config.toml
d_model = 128
n_head = 4
d_mlp = 384
norm_place = "pre"
positions = "rope"
qk_norm = true
attn_scale = 0.22
init_std_down = 0.0
lr = 0.00227
Each number is 500 + 40 x the weight over its row's rms, rounded and kept within 0 to 999. Layers, rows and columns count from 0. Numbers have three digits each. The size before them is the row's rms in percent of the matrix's.

# down: layer 4 MLP down (transposed), 384x128, rms 0.136, rows 301-353, columns 0-127
# up: layer 4 MLP up, 384x128, rms 0.143, rows 302-353, columns 0-127
down301 083:559437526541494461513533520439465439499554567513491460533441469421510501540485515461492402590454488518459535473537410499559480531532470524463479512464463541452481471476544470440481516522543524590471520477526562509530483518459527411451589490484494508560457556508457485482484436510515488508499515457533543512436477500506488512542466511501430519487525609519505564459466517556525523467491
up302 098:546476474509547503522465486532499506475466476449484548505481540569567486475473498468436517494519465501484447475524502439537542586540492483546534513540546537514447452486475483524495512442583530332535571474538452511488482482447450520490437466590548499531530471531521490495472401446513516535482466507500496458467484534459574532518498540470473506468528528520473521568525567476424545516534
down302 096:473528543508519469512519460438504443523523514470426518484473517514439466508519489506479495513374527546451526449495440521498491430506470604459580520504514538508541441372490509593509496408494480510451462467506490511436522476487466488484498548455534478461489464539480404534451528465554527494486468493475498478492460478529563559529567481485520487545581467529473477524509452509481444498534
up303 091:430522462460493510528424421448520530520529437516505517424541495552478499471489505459481476487492479534474504568472521477429517515499569481446531442534518476500483517539533513467438464558602474452531464469603480477473555523528545484518542523493420502471512538472533485469489514469503558594446518492530434556498463503461482518500501554437490446532465530404493554504534536497471515522403
down303 089:476514535507453492476526527589460439452504574511506509484494451563575527531517448493443468511525491467456502452530456491559458469573476520470572525451438460504464486594415528438507456501449506464539463494461554508541517550534509556427544510555524480482463481462499540522535448505466511461510489565495594460551505466487502429500501529525492574522522499545547437462558486495560494479550
up304 121:544507509506521527536454498499542496468451492526446559465538543518471491490481486507455503497561500532485571572495460546443475534566480429435525425471488497503495461573452469473479478506478445457512510429557455525502498497551521563488409431549520518432501488499531430466456578535501466546520506493484575483463428471564513564432530582499509458528481488518458523458584519447529508555493
down304 114:534509545483546539489523519478455449470466515538504532473541449435496475469523580484544480508544499526579460482460410516473481560555496443545559452439443464500506505579485496513499530493552455485494522444527422569519473482497437551508449445538554460470431463504499494437485569521475503522537511547494532453494456409538526505438491552523488493554467492509418574487564446471523541510520
up305 100:510491493457483583421395522556472527466450448474518489537505545480470549471507446444488471493453484515486514503518483526561482453560455407424510385472537474553518467490520520496508462516532469417455515506498501514438522515526552512504478435484530542499455560510546479528415552542460510536463452507522501437503475519511540509483473534581430458547450556494504516527431473528453465530508
down305 102:520467500507448459579525558481412411458528472517502519482470483525470526527509536539467470553421483500550485484437500488569500434547494505494476542449446467448607506465529447527456449507509466485507465484461558527500466515500606484553535538498539536563462450463527526432494514548463520538511482595552520462490494484529515489516419470576461464492487452542467532453524463450516515509460
up306 134:484506408522515476553455502509528580506507461469513535510514543560524502438467484547505507458590546490577484504438562534431526470521441497454491459509442536513503512485464483506518529556467524448542493455508535493474458539477576484533470538497563414523546529471537464492555492458475546554419445486451501489518538499475473480491466542429558379512478486557430525479473552541472535528496
down306 115:527460480524564450513577435553502527524425488481510488461577463493472493459459437477510513470463523444520573495486497535470503473525485492458529488539487545546490502375465499492514543508458592456471486526481472523422512485464471553561575541519510514422518513517543481484590442524443515522457418560481418485556512483500428477550473490460554455515500509526517488491491567544469467504482
up307 089:454540512488571480511450509512521549531472491485468506480509492503514503484477461512535562471517501450446453543498414488489522405487515494547549486440535443507484455536564507477536441533490475409586533479597568465479509571492545585458508476458518507448451527417489423570461571502480480501461461483446507485511462456542572490495546473494526482488486551525458482474448467523412481493509
down307 087:519433492528502532518581584487541463596435454528411498509509514532505476465542572494551507497442527491399487499498442481559569522501517518501488419476508444443542513565463474503567517541521516476492521471513553496509489481433517570484495496453551480488426527457519509572525462496449493419479452540518388509478490475467517520480547496460453477472480557530515523464475529487510509560462
up308 091:484563441481536551468460451538503516496512540465466500483471481602510502488508469501450476466519497446543489509555469525530446502545520502525560488521501477546456398536565626457498524475450503436468576542459461531508487506543517514476471438451480512532451545535492481495478523508570512594462488453399460436434452501514530525524527561504520505454461488502488450478471494492440483567547
down308 105:447554573409493570510552556475536583530559482448544489531519524455522492482467467559465468516537467397588495546479545494547503513464466513533506476482445532545427473487467494484479495473541479454482547504481536475475483444467457485531484455542546527464489577515456486465458540504601481495480510524476436481506450551451534487446584494398477534503478479539517480489463515501460474550504
up309 103:484467451515544499498476460549466602462513528394545542558579494520540528491485516517548493488521584535509420504469568510461452544558407500474548427499473413487488569491475508428463513522451524469489485518496522532421385503505491521501463479470499524484471533495569475493554490491533549508424484514479517499524547505527540565478486488532521460507464491508490484497442510526404503528540
down309 096:520454487564495557486572470514381534499474534487479482505573479450484486507476501494511537509442528489572523506476541491513468521483479540447526465571550568569526546401477546473507494495474611495514441531507487521440443516505479533505568541541523542403497507496493456439602442492461580493438481542464448502529550473555483519499479511507517474552492464509477487472488498543455545504508
up310 095:476486464504553502497465460533504472534493493501508501583514525580516464423443508481469422434554572480540488459585451463501529482485513461519542486512548488515466527526583595563526524455500481450550560508450517474444458472482523503549448509515532598481500514500524541534467485516562532542530420530434560480498515528483486568430480510592489534493508450481436489517465536529494458520551
down310 095:467536469499572512500462487380477545503518472520479517466507509397507574452542507542537475445437505506575504487444505483429609525495548494526503454569533515487439512536556480510537430441541491518458495553444511543508469443490420477503465501515497552503543537474522487529478490503506504494490571487486504512499486521543495510423533417543470576488513490473474435541495593551507505458536
up311 085:527522375497511575529500530498508503538516487416497464533565538548475467488439463529582467471570479467466558494513500463452409498485480536479418503546564481470526477479501498466513534554428503465569509395529479520483513483569517530509469515488498493440513473515508485512530520405480482496553466462502468480487454441523531519409509423519504488528466532529545397501530506457488506502525
down311 077:539501456514519477487652500471471481517503489521485505489499499471529488518514517544534515491522507484504566502495449564515511450480588468510498469499485502552529474293436533473522578479516600520546454488496524534457509421469508519511488493505477517477534491580539513557485517476527503523565515536504435532516494471513466504460472505509551513488526514508598519477498518529559504448543
up312 107:467506434453597514436445481512486570453497487489495510518503467534465488460560492486519507454478553559529439511461475440565549482499427489449505483473505487446497510509499543562427485516410420524535504464498492475502469536533536480463517513458579475517517501510493473523493439498512431489477422508569504458560408562530554512495534406561541512466491478563484545555534451556533490501500
down312 109:508534564528523484512579497541485432516508533546530542525503442493420491471528490498519418589532584510502527456515488471565475530547485495484558494432524499430470491601500457449524513487501464552541496546362473535554514504487569469469525457477510514495515526595498510532523541499483513460465514521560525488523509531542561520522527455545558479489504471549490483471469565543592522485500
up313 098:521494509440542536506501452520512497542544529471457479449559493545469545510484442538487581435518521553479556563467578554503461482484425461489448499503577514550506493509498479499489497561515477492474531461528502545427512519548524495402432449522521518494566519414497532511502495528479531533546457486493486498497482561534511526401445528472486435506474533483448559532485548502456390499590
down313 105:510473522473464551579542475502483512517451530467467500467468442475511567423466452501529529528481485503560604528515554506521440515462609500503442526503469549594521443430493539521502453535467512471485466484469529462467447463487418465520509562476494432450539504580458509527529565506466489491498581483480521479432547561473523530522449453463573450538444492482475507499513534511499523547490
up314 094:499498463472463489535515513561510524492496504493450504547499492547427467578469526521529486494514477515483478541571482466458426506507401459488428487518567480500435386527481542481494521522528429452536496508509483491486510510552476472484473510503561460400597464493505520566482533437502434549551515463577518474512441488507500463478556549552567492461434470547550425498511506477445535477526
down314 087:545477462488496537495586473509503504440451474508480485470430497414520506539567486484582452504475495496470548468528410518489481500465495502460534472503547501520524513435470482440553499484483546504475452496521498529493560416453516469475550541436505471542554460558480579566530522429483607499543559523416465504569487493497456467486501487574543487566504468490582512541534522534546491523497
up315 107:515491442447469528506504490514538505461464509402477440500518481545471549487459442577516527514535530479511557498493524520543478459485471474486442448530543506544503540511500529450523508520525471532518538491511479567473581549602497506525455453492450526452561548526428519488419519472469531482496439468486442494538416587583521601448518569501493517496507493410469522511512506543461481450539
down315 113:522444518492486514534497515474470508495443626557529462529461518528581492457494420467558532532499441493482607549496549557505519528500602512570491474462519487575515519524478530464510538581558475525504496545523555484491493483488506474536533570493416504474565517508413539567472535469459482495427512470484466463515478485514496504439449501481495418512454455468475468527481460550470495499530
up316 098:438442461469532553505480449510497546436495461490481483524477548518510454497443469525441442475491564482592501472469509487535514511490451526450441468513546531526510479536575498575472518505475503480593492529467481417540497477513526465478507483533523563494586493497509470484503451511541493531494405445411580405507491533475491502509488499573455504506442468491474538517468559428576436486542
down316 098:521497536518522501479537466438496481545483512508543430500494439450542575495484526561565484478495434486491480526495456518439526462450509496493519454479519491509491501434449472552472477458472574517475511507481495511515434454537451536482584517428482553437494499485561531514504465566521524472559573507541452530480488459468505486536507390640561519533483500423525517432505500415485512461481
up317 106:513582498481521543496454486463496510483504500498488485516551578522428532409442530534452517464525435460527562585481555488469441424521531530499501560555487523518512466511527503519519483504503531458554508422565517538438478503529508518441467463515486517521464533476526428526493560434547549500518404451441479539512492525464451540402498445484511422464503505481512485560497536436485471471565
down317 109:488528433516566551533543489422494453551485486510508478458575467437457502467458483545498447510488507470562544558526507540473471459494531533468470524549473529526482442393500499501511449502522583490427537488502482556432497461518403511510512506459458472499480479492497493526552591434510536482461518479465390568496461526509482539493535411470507452566543500434490463516500551462504490514534
up318 095:498481475468575517506463470488515568500461508487489489552515491521531505507499485503548478406541496494590528510557506431509567503509494515491487472536534401525582507572525532548482528529473463513523500515435504455516491513499374563462409445556521453472494498480525480517454473489506449510459387502511525467449461528491453504509409471496544492429452456546541532526494504543567451526522
down318 100:507447594482507500513510544472455472554514452550445498508464532534468468418490548525526431507487452543467503519447542480392494464520436512487523484514506525521519554539489529448520490564537512522507488507566460489436446502498517413494509485533469502413468496406474501417484415442515479544559514445548475523528518483478460543558503495585456496466512446477444545479463495517484487418488
up319 106:431538470467513549449458469514501489537436531499537493533491550529475527493516492534485491457439514492438456496460476527442402469543520473425509474509558493574480493561501511467487550478581512489493549491449510529530574594564594517501465516431435519538515573480537445497420531440470479547466501453452518431517505528523504489504492584457473542505491474443492507485522526586472468485488
down319 109:501554527462436536490531524519404465494465485543502510558486510511530505509456480469477564452483487444482526522453525537527479553502486518556545502477499565541459449583534504442513535559450548491536500493467545489514499499533505485508566483467478526500444534463493612534437475450527579434560498487541512440531491549381438458479482428444527565527465467478497465532557517521526521486437
up320 109:462487410559576572476510466484547489555532431450503507579548411523477495489438472536491496439493495461523510489474490409418458523571541449493435571494464533513536528513489544481480452489473489388535519475486523521483429533525491511534429442463511521543442554520510481485486458529473463542512459483502504526451506487483458514482478484476510455521498469494585407518523557522507455506540
down320 100:509474516613571524502654524483526509456492485521533491558526440482533483539491466535530508461444545442557511484515429505468490480537580389476458495498454528493540506365500569515499465491514585496514487504482490499500479524501497556529463446446511510511453515551469495530500502608485474517507491484488433558476504457496457506542458503460504491526527448500552455492514533463511510504515
up321 081:470413449454549522443474437523498492466418544445546489505491481542506513539536482463464487466430512477543571530514489587458529429503472482501554473488472467501459470556464550468497466516520498503471508518435518570515518484578476481484546459454498509466439553491540445524483570444551504525546499567510474542452419481520525509466571433496522583556545539437510523503487476513575484548501
down321 073:499499389484540519492516467544369497485503527488604514492474532478483504531484499525461529554502492464497492483499504506442505532503480547480508535466464520466512533644541451510536505626510485504533482465520495515555564571508492504508505513495467521505511434498473532452555480421485477470498475495519538502501535331549505508524477527460523456551464508483538540511551487476485484523492
up322 105:476507478478543636415469471506519555479563524489518483551496531575472449463520548507517499476517575527506521556483445436473502515525499448523465477448524444492473444528461580492490468468507473523460519453480518493496446547509529526469470479466494446546441585508554472536483554548563473531451415463523540413522511511487502503456467496491473429491497520479473404450481487564515471533550
down322 108:492489517467502522492517515524507479502516537567457460485496517494493513463522525476436516521517549528427522483483472451517477513542563504459498516482492491538515502456478406543480559472529526447555493523578481556418461542475582467377478523477437483484429500445465468474531407607505456490471455477520484504519522448468469488501522511527403473446491418537422517428480472467531491467455
up323 098:494605486485493545508497452516512523517417457506434490514456529526509470462470547561534462458557492462595492514519443525502478408516482459504507484493472561524490498530495476493498471455481505478517442469489544556486506556530545498460434447530525484578472542465494374483490533459506532490476475436497473582523465539576487535512432505463568470483491550544474520620464501503471470534479
down323 099:472513418510525511525524465456410457547410456530495512477538486426467533489477469463515503499516460459521512532490533610510489531488497514512488529533461529498494415520513424469457523537535540520426527500473497586482485514581450533482545449489491483533501488443564453555533561399553502459477493424493420527486473470526438533492506411446537475539510523489457516517505576515491523499478
up324 100:551445440446508541425409461426515560479406467479476469460510497530465490405470484523534505419483493528533520479505411469515548496537492509529529449524449538504519525512470505503506481490457470478490505536480457539496493525534563587512484479476518460523458539511496507513500496463531542553439515482513543533584480562591461563511438481508601468499553579459484465496490489554521460458515
down324 112:459526456469436476555473447513521499472497440520533468438573554436493531512482487514536486488492488457518442451502482533446479549447469500502597531570464528471497522596491424487531494513463475553522504511492467512598569537541476442491502452538511497439518426442520451484497574475597500496543581467469462503514444507556519441461507536487520533477477579455487540497495442489495495474462
up325 114:516467446492576519444495417470526518465451473476456496492458480536513422538516483490475515457551537488464484552511543494501461492570527451520487470490529517471467491534445528475404455521469459517505487477553513477536501552532563506470477413534455506438522504543485446456498564494448440512502426459486498538557467479585575501524502445526541483484470535584535561533488535552454451423423
down325 117:470494571520519512491548491438467522481533567485476529482472439541480452488508479453533476577556553530507486529498488542620491475551554445549488460506519479473536592472510450501419438501520499527473504453537525579521552529484447487464479449542455441486526529538469527509511548542450473501473512504487483570474476497577484435475468489478463480520525574542451611539427513531485516527453
up326 100:539456485511534493480429503505497572512496519464445456518517519506462515485486524524500478474538471587508491504410429506533538469577447517524531423465530477475550430505507520497471478514543383433554536492601530483473452549542450560436437462498548475455516585466494439586480575527429486535488450477511448506475525528476464468536475457547521452464496486496505472498470476476482491494509
down326 109:514468433508500500496565502529530500537423459482440517521562535471509467465516575573481556516476463483406484444401439524529537475510543608485562478522484459433585464437531515487455485499488494466526437503530489524531487456510534491522514469488536533576570534457521449527458508529509545439517478495496493520444520476508568482449462469451495464559488515582463514485467520459538553494444
up327 097:489486475553538530479461487461525608540507531475471533502523585540474537516437407512498456494470509535500556569511494525503491456471536445465510532550548499504547438523495462503436496516476422431487504530479451436457534484587485488452464541578508556425586503435506469486519455561505434515534459482533522533504477464507492521530493542537516465494437497514538559506482501443563470555569
down327 101:501443554536491529505507497526429482532510519538528497573543572417532547502492520489478511489506473528505574509439503540455456549474539511478533493572516486432466552551516491487516483521405497465570494512578547437517473445471457440583535500496527546523537467462501475546406503557537522423571516499523521500478460572482451511478488482607489539489451529540512554467501464453504552508485
up328 091:504502532471616522471531435502481539451536484407474518503496481557460552518452501476509529504520581494566556565494501484494500535443460457499423514493499495566515466480465485509524495479536464509481509461484427486424481470557523591498464490437448487460540556478512471496520605495499463540492456427519484456491535557531549548416501492477541513484511485552541472541525488557529461515599
down328 104:481473576493423490526471522536498461540446536547505516624496459562472517448496500544492486474460466540469534457491485515473519467491498560498466446570504526533489507496528535511517464483494423475549503515506457560493493441469515436509530536527493508537533532484504514550434510488454540545510532466423499530544480526448447533587423507421626492541458485540504438448511445523459507541429
up329 093:409481439488563538496476518434587489571554493473483430525554503575491400562457504577476543436518557522509478528477474492552495505504521481537420513500464429516543529495457501548428505526476533497519518423502487486529475488559495512588518535551554545508540519485526444433531554483470515460522445478498536490533511445522464525487535490507526524569446441468487451517519520443532462499524
down329 092:499474513531536474544564461463507519521490492488480499463491462477465501591432480484574514469516565498509511469521505540536485532510594474566456507560479487522501495370422505513524571462512574466496486415486531488494557414532477542483472616531522555506506514606514483517524505556510447422555507494489491469474455473513486514478533452514514537524558505480558470506520496492561467447479
up330 099:505493452492487524554499530461546483504491530477442513524495517565507547502431552559522504469484475494404509490445480437465530547567460488425487475529535473514534505506539515503452466582486448489569502493531572451504429513487536549448469492432490474429503492527537497516474564464432506542489481457443465455479498481485597498485475468541519404476554531498537399494536508526533407448522
down330 103:575508522476500464540610505464539449488501477530476543540525479508517501520519590544512502538472512515350481477521402514461517590534526494434524464478551528506559528471508455511486448466510539482515490469516523519450553432480512514466490536461486516489538461524534546563482515466514532512569516575425445511495527451460528478504439525547547434492554512526574473486515448470542469472482
up331 096:488587479504552465508429488546535499525513496516514536523481562539533465538535501507464415479531519545515442513551459531503523483443488534479411517506484470595523471525521500445497590488512460507490486496528463440503463489527565597469481482532514518545514528450587476565469435536469432558553490463525500468515524524505488481431470618567462518472508502549508475442429500524464514536533
down331 090:458453459519510441442467485468503459487569560534532442463440472460416612493469515426520492478511506540542527489559555502520555492506439517460513540516429479558562467461473491540498540504532460507509534459484492513479521535548434470458473529490491519483412531532497525484543532411513571447491525463545499515538519549491430493557464464446479555526527533435488506458439559497490535521429
up332 099:577541460512482534467492535507489512522498499503485550546502569549494562527509514498483503479577596460511577491509465500470486537592506488495504510565514523556428472531534478503535499541559450428619563533432536561427468529495526459534472518522525470477542487474574483553446571434486465544517520516469477523487473497571525489528463496540492507529546554495515492505570542524547453475570
down332 101:530553496500552492464526495453410486534499501519489591515550506507515483557559574540429494516483532499440530489512429528479593588542514474485486482546496547484500517497489470508557469416517474449496506512484521546448530435527517487498533614514505462515559434442526524561477543513542513512517601532464436525574481477507476491506445490449543518520496501504531484527592468544545526448486
up333 089:504467446507535577524431456457564585533436452471455507529521500554453482487464477564483477432508559553463517548535517469475523513498431487441456501552538493500452467538520534527495424521521463501555557468542474519458467497512526565510491481492492506468509604446530458504455563478481492557464414467481507502468480530565487565448557538524558478462503546497443449520551519523560466490558
down333 071:398512542466449480443445511479451496479457503472565471530464485537565448570567498496467484474493521407548492474530509509487450458465466566508496493444424544501520472492531472513539465517417516496481469510509530499559506462559430517488488488514558505507504475511570496513535592513515575517545563427475528529561500481511539504531428495486557446579447485498534480444559511543565518547511
up334 107:528451509426501493514427480425477559512463476360513514463573487560502416501528498559498521454582507476520512530525532451572512515520580536560530424548492483526473485498513577470477468452492472537477477513493512514514504557537474505482512469442530455537519569482483466518435488517453517467420428420491488513473512526519479471487530468490469477469507490503515488545462538598454439502538
down334 114:510497545510471462461528521509487509428523521486478492469519532524465522483571592569573471503503472413480428471527505533484484528503559495477530446553494489518473443522516523502511482489537548543469480529516499486470481466468470521541487489489496497496569520444407439523560562539502491369487500579506431607385495515531555461525477548521486504520500553468476546506490447536539560465484
up335 090:455463420478518600462499446471511480516484514468464476600556516560449491565426487551515470474493471499429475498547478491463528448580500510493489496564579533492529511502537469488491511477460475470549506524477483457546446417608514504460500516562491608500569484495514485499537546493498483506482489485422504525532499468477536506487492510589517482472462476439502473530572466478539431448467
down335 087:522473490535550506503605483451479543464461468551535475518519494497568478537494555572540524491459483501464542492463480524510532512504584427529521497534521464529496464339506491518517521495499576477521472467501470542470479440532471529527531587481531520527529503543499497613506476498519471474534533548445449484517492490470491533491439501540536508421541487452587518470494440500565474417486
up336 136:533543380496543520504495487525495505459547509528460583493487535578545548568489538499523518471509586506488551516549446514502528510548456436444462450608508515465446457531476530520488498539522405453526523517463503501445484472482469508538496517567511539528538500469499542540461514396479484553523447510429450536522492483496586516482448455568526466466511524503530487548506522565483487519553
down336 120:540546464490531495457541471455451467492509459516500585522508489503490525587614574515494485502460560476478532521536489530455511594517490481448471437558512538456506492448484486512491497439523467509431523489471451546440520436470525476519542612504505519506553466467475510561466520425475525510564525523442443554575510474440539532489479467530553475544486490461547465554523479558511541481543
up337 097:470522433438543551463511466489486585472508534474517429526474468455520489514508504570456505440555567557552494515472476462520494482522507520443444477477576456498582507471530535525461451527469445515481529445500478553437501432453504435445484452519475468447544525556531493435540460499498511544478434495540485492495484507518574566509419534455511560488463429503442547581476522536478537468524
down337 100:411452467518442505461521484531448542503504559509473551547486517449506500511446566518501603531481553589507519484526450465558424533471476505455511490491533528538472538490517511545477418520516533466476442569419516539486523512554492496516530521527486556482497510571481488512642538438510486489476552471473500522457449500503513531491488460505448535545524528473466523426552534545423556521508
up338 087:519498495446526468495465489492568487503506461485506523489546485525511583400449427492439429454522506461554471481479528469468479520570507448486577513516524543549489574503526514449441494396449498455507529477559454520421487555470541560503360500500463500455571524488547495464532550561479528521481515504478579522500556496505460487498443514527505502514469516530501487491481489419547524511547
down338 085:488494522594516520508510542425480460485419498543542447544413420481542505513526510467464529501456518388566546506453470531567480439434614456506484529482526512459584461414514558520528493534512545551478469490530524467533533559551471501493546555466523524503478519543494547569522521535455494505425566472511491478492497492493491459490536479425489524512514475485529453480478515532554500511519
up339 083:468436507479487484466491423542483471484524540452516565494557551572540508514490420496490441497471522473509510511520523515476521504491594512432414517423547439494482471507493488461454549545598559484477510472488511474434477471553480515459516489477520599553544477503484458442521490498521478530534511474501591452467583453539588509444525526414472465487504499531536498546539479453474445490516
down339 078:478502493556520502559502439475429548475481477450605507459455534463502508496542471498533465618479540487468545533444523522564492528478456567538499507563471520485533547548471478607576522504463525541485466498495523483490544537471511506506526505511539502473546463486488470508648461516469520497477536496458494522496570452518509408553458498472484499512463519555565485499555489498559433457509
up340 090:457457418503584632443453452509491577503472490475520521501478437523451457485562478480438535476418507491524552496571455467512541448488477476444506510481488488485481494569571526453497458526491458489464502452447491522508560550540484510476487513557536484462556501535600523509489535496552413500491472489469517489453486470531510549466488495515551563499485497528450591544490504457527528566489
down340 084:558531356541498515461460491498426528475424525477521518515434471469498461522523540491560501530471501489551441462542476471536480508513497564515515552388590471508474545593515420484548476598530542481513459543476482538585535508497531507464506509524462515507525494514473545512559462479568511512518550518472518514490479370513490474499522519510517517534484546496504534493538476499543520497543
up341 102:526553429448532514444445476568510547476490454493462582472534519508532577429507466487466422517466578572536492464494501436494511477459484459434486489464579464525475500559512551519465488485494431501530521509467509548518486453458467541431513431541467505503530569549507515516497462444481497575504464515461518461542428504470596505550467532462561493504504449575482469563518521488529508544502
down341 108:419449508513519450419509495529474470525516492490515556568519443434489465499476494489491425510544556510454486407526520469499470509504424523450538515466476465450475512511502434452499450557476505532512460565465553512558456518510521484479499451563562539516474478608467526496526531392522484493504518503503509510517556453493550503602491457549503438579445435522496462505487427492470513522466
up342 107:456497448419522571504480502512552554502440462446480471507603517512477473496433416535467454527530561483446482457520519462568465444511478487504464442610458485541479492534455460514503493525520476432510521451547400517529468527488515522461458507519508521495467508471483441539462483475483523521538421466414469518586437556486542553489463528510500463468524515466492530551486520491523428524534
down342 114:468483512518539519475440566464548513501523525493479424401508497518477456500470501519543496458482500495522563542521546522549557404490589492589525535536463501487518503485430421487488471557444502543470521460543513510488483530438464439567536513504518492433553560563486482480447562499513442529525483450474398531580472504508456563563442486437504489527540511482499523455487455475514506476485
up343 098:471495478485536567454460499457496546551475417502511495547553453543404572452521475466520554443545468495509445481518498472517512483511505507504496499535486465540532550483526497560567433498436405493546467444492538492506515512534542548501491466463493506454520508425531528591507553467522517541431472477515522515446536517577480537424485518564439574507522554465461418465535507563487450486513
down343 102:474579472496397479562495442509466568522478501481491517466532562467495473519496453492481478476433481494582477418555545546486482523443505507555592546506513510533451570536528471513472491476480514557536517552458500440526540440499504416554458545481498541513523514468522443510565544482491472546536612521508471518454470456548530524474463545553476508513504618506509498522544539540519489504495
up344 101:451600531462483545449467470529485542503454450517476504498580457532538477513542478528545546458501467546498413582530482439507567540507559482476506481481527469599554425492432511425472486514465474509455458544585468534521564562534525558505500449490574508516505534483502491522477504507505492512452489477524524513462531446541489504495573450461538537453498464569526485565465506576471478526532
down344 103:466531547508489476517526512563505455455471511616530451454480416537478478500550545477594482505529364464561464507475490513543484508513467478519462447444491527469494451570489459481515510539542524522520508484512484459465521440544475490515531519416562551502469467487464520504473438501494528443448454525474500533500523449495520470501517469433525567455474487562537485570515471535604530476439
up345 092:499521459491525533453393456525543551513527490410473537500565484599462482462522517534489429435562513513487470573539530461500431438529468480429483444544542487488488479548514584513452496478491468444556509467542542525499528523452512570477484457526500456503502524441536495519448484526525523611471468472531537538489499525563505576492542525510522475463475498508490403533501468495454474524458
down345 094:481494431514563579512470487399550522499428527481487514553465586579485437454502479514466465463508518508470458470517461523473443487552492512515513498533531415533521506450463489494503462458495448516560468514552459481449429477466544584488496448448581514542510495503412512564482509424487521518479476459503493557484453483510568509494481467553574569512513485552464464451548520542515474536522
up346 090:502563511567505464425473493436534501525459477480440443547525517482458456506550520522540504467549483531529489531435476526487473515480497454493483534500486467476463359475521496530463494533498531525495508526555506457516471503506431543377527503558495459433484533487551441531460417537533447564471494467550562514449562487468581541492471467520586505514521553542450516483492474534489455550517
down346 089:536502452497495582477472581472448493487436582460522487509463461423495501549521518511530517509543477504486498450498476474554605563476460450494519493542482490464519494511447485476527470554545479546509536420477563499555419489496511486536510506419490516473460423479409542512477459510540470482480520480482506522568502449491467474449522530482440460497517547481413516502393504473529499479394
up347 101:435455511441509465474465494511526550454486564478488491554561539542459522522535411458558472439510545488451460543479471548473541483598500536513494559493558477514521513495451493500455496530494445475639560518554523537513469520528482531432469524547505554488513490486498422442443502511472553508442513433504517512504457539529501465542539524457515480468482409502536582540509521534508462439521
down347 106:501493478504470428520492595465475443580513510437610556473496496456511443480473527532550525526533512545448494486518437517519579590556502469513528538497483405407479535570505504577525506481572494505573505521445518559519524504545544501485509494467502487566487515521429507526475502541510498440512507400466470557486463502485462483522479499491521468508509460461491518427463470528529504445552
up348 095:465472452517554557414443491526490496484503526469427526464590525546508468520448493551546571511559561541444488504485520472498440530499473419483524488472474529461481519498453533451468492545451428492482458523472470527404527565484528489426529529513474478456543524447483437545480478537563458506476472464489527477489510453542536611492515508514441403491453533553502522476499501471574471505538
down348 090:502464489534531541503513454415399482478487539455498482495519501465558519515510523489506484527503481540489536515508538488560522589535436479567523545455419567525458517418484453477526462601441455533490473525484521513466535488444425482458516467525535526521513559477527448505502479556525395402502555518479476440451549532492473566458455464476496487550422518486504501465492496487517550489546
up349 097:484504487544486542474467503490561529573398440466517493468505469493533495461438510468459449521508571446555561453552538506495436500492477472462489536511507484531504483491517536408540518434486469512489548517524478476513489444605498538371518535545468470455529519500482465512452457441449468514556496470543480550514448514533465474541470590493491463558493531543429493517511580498544464448492
down349 092:561554591534468435525508575523446442511506517502487480552436474483582477572499452446492488469515513489537493441484544513530467538509517526528452485483477483442509548426475496463529565445539566534511530481518519506598462484548469488477534570424514514554492566539433524501455498447523452470453480461505480503553492470500477522508433450463473461521551560552461439459515432472470526470464
up350 096:503530487481477498546465473492522523505524527445519487475563447490452458448414520486479541498562460532462480480519442511394497482553493474537498467441483503444477523565497500445475518506482529402578524529579536493418489525537480542544438477512438501490476466529532399511514570459523524511469449486479502591480495460501515459463536552489483450452490514489524528479459551506390470425531
down350 092:496453511548508478448560535468515456520503527468448575488526504515538520512501493503438518448514549472539563465572401546526510562430550508507529408509515533522512484429483534509545484509433585518532511497483453600526477450412508485479472457428566478484466472552509472505542463462483513463515535469544435546562533490492546480489455535548509487433509460514536497401496547508511517481462
up351 096:429484537462542473532402474470582519571474441513505504536521503498521511521561436496467500519533536460497513449516441561497476538528470463489491499572520496476521418484522507549433476481409452500526455390519461490538478556552466553525491423503421460486535523454534496471513601524486454536405478500503459500512537527483505504523559538489537464495491509527532437513441480461460472471477
down351 102:443502560479465431484390504493588498537499440461447537533486462563448508514465520436504508528450532420522452514463485487532479489513526528503500511592530471532499443550520511475431552464496464550491538493518488465508534564514437497557436422486500497462489479431504545504556558564561516486467519507490513484550489501576493404497554483471459467484510506533518552483398527524516534506538
up352 097:560505506481492538442459503539490509556526478400506547509541531514465576535516415450526493473501579563443471554438416540469526482508488438473546430571516455512488415519490509589507463469499390501523545483534545502534421533558492534449446460469473495505546451500552435513504532553445522523483464515506528518439547495495489513471496485498437518486491507507510486533537447500453460488515
down352 096:581492501462475499531449517526523449471452517502505523515472541512536561444503526445508503509492467444463390453481465484473507556550567546560561481508490450485593514467509437451553450471473548536585533451568504498510437487507469465472533495474509488545514473479497492553528513543492521390532543510516437518443588444446532491492522500570454483462519512520458491491531563411508506521482
up353 094:531508444533533518463489452441557488534433539500470480527518469541470534487507489486483434463577491547435455515500533514516466409467458515467488478495568478442431495534530540496489477450487443497596515553470578536456491464527491462473476430500478452510528493474488470497520531498517448526463428470407480446518493516516472507532472514508477500511385479507563481506519382460533518597464
down353 089:481529437524486524501531478540526507503498511471479397477522463480475536527561502490538475526515404441434490511477562442527567496583489526515534534456523479475502559504502509569477391459488462513484494528453544535496483508512530521571465507468502461432516428442436487577550549449534437447465486474438510490476495525510425502554461487570468525499461410484478493454527500493449548534450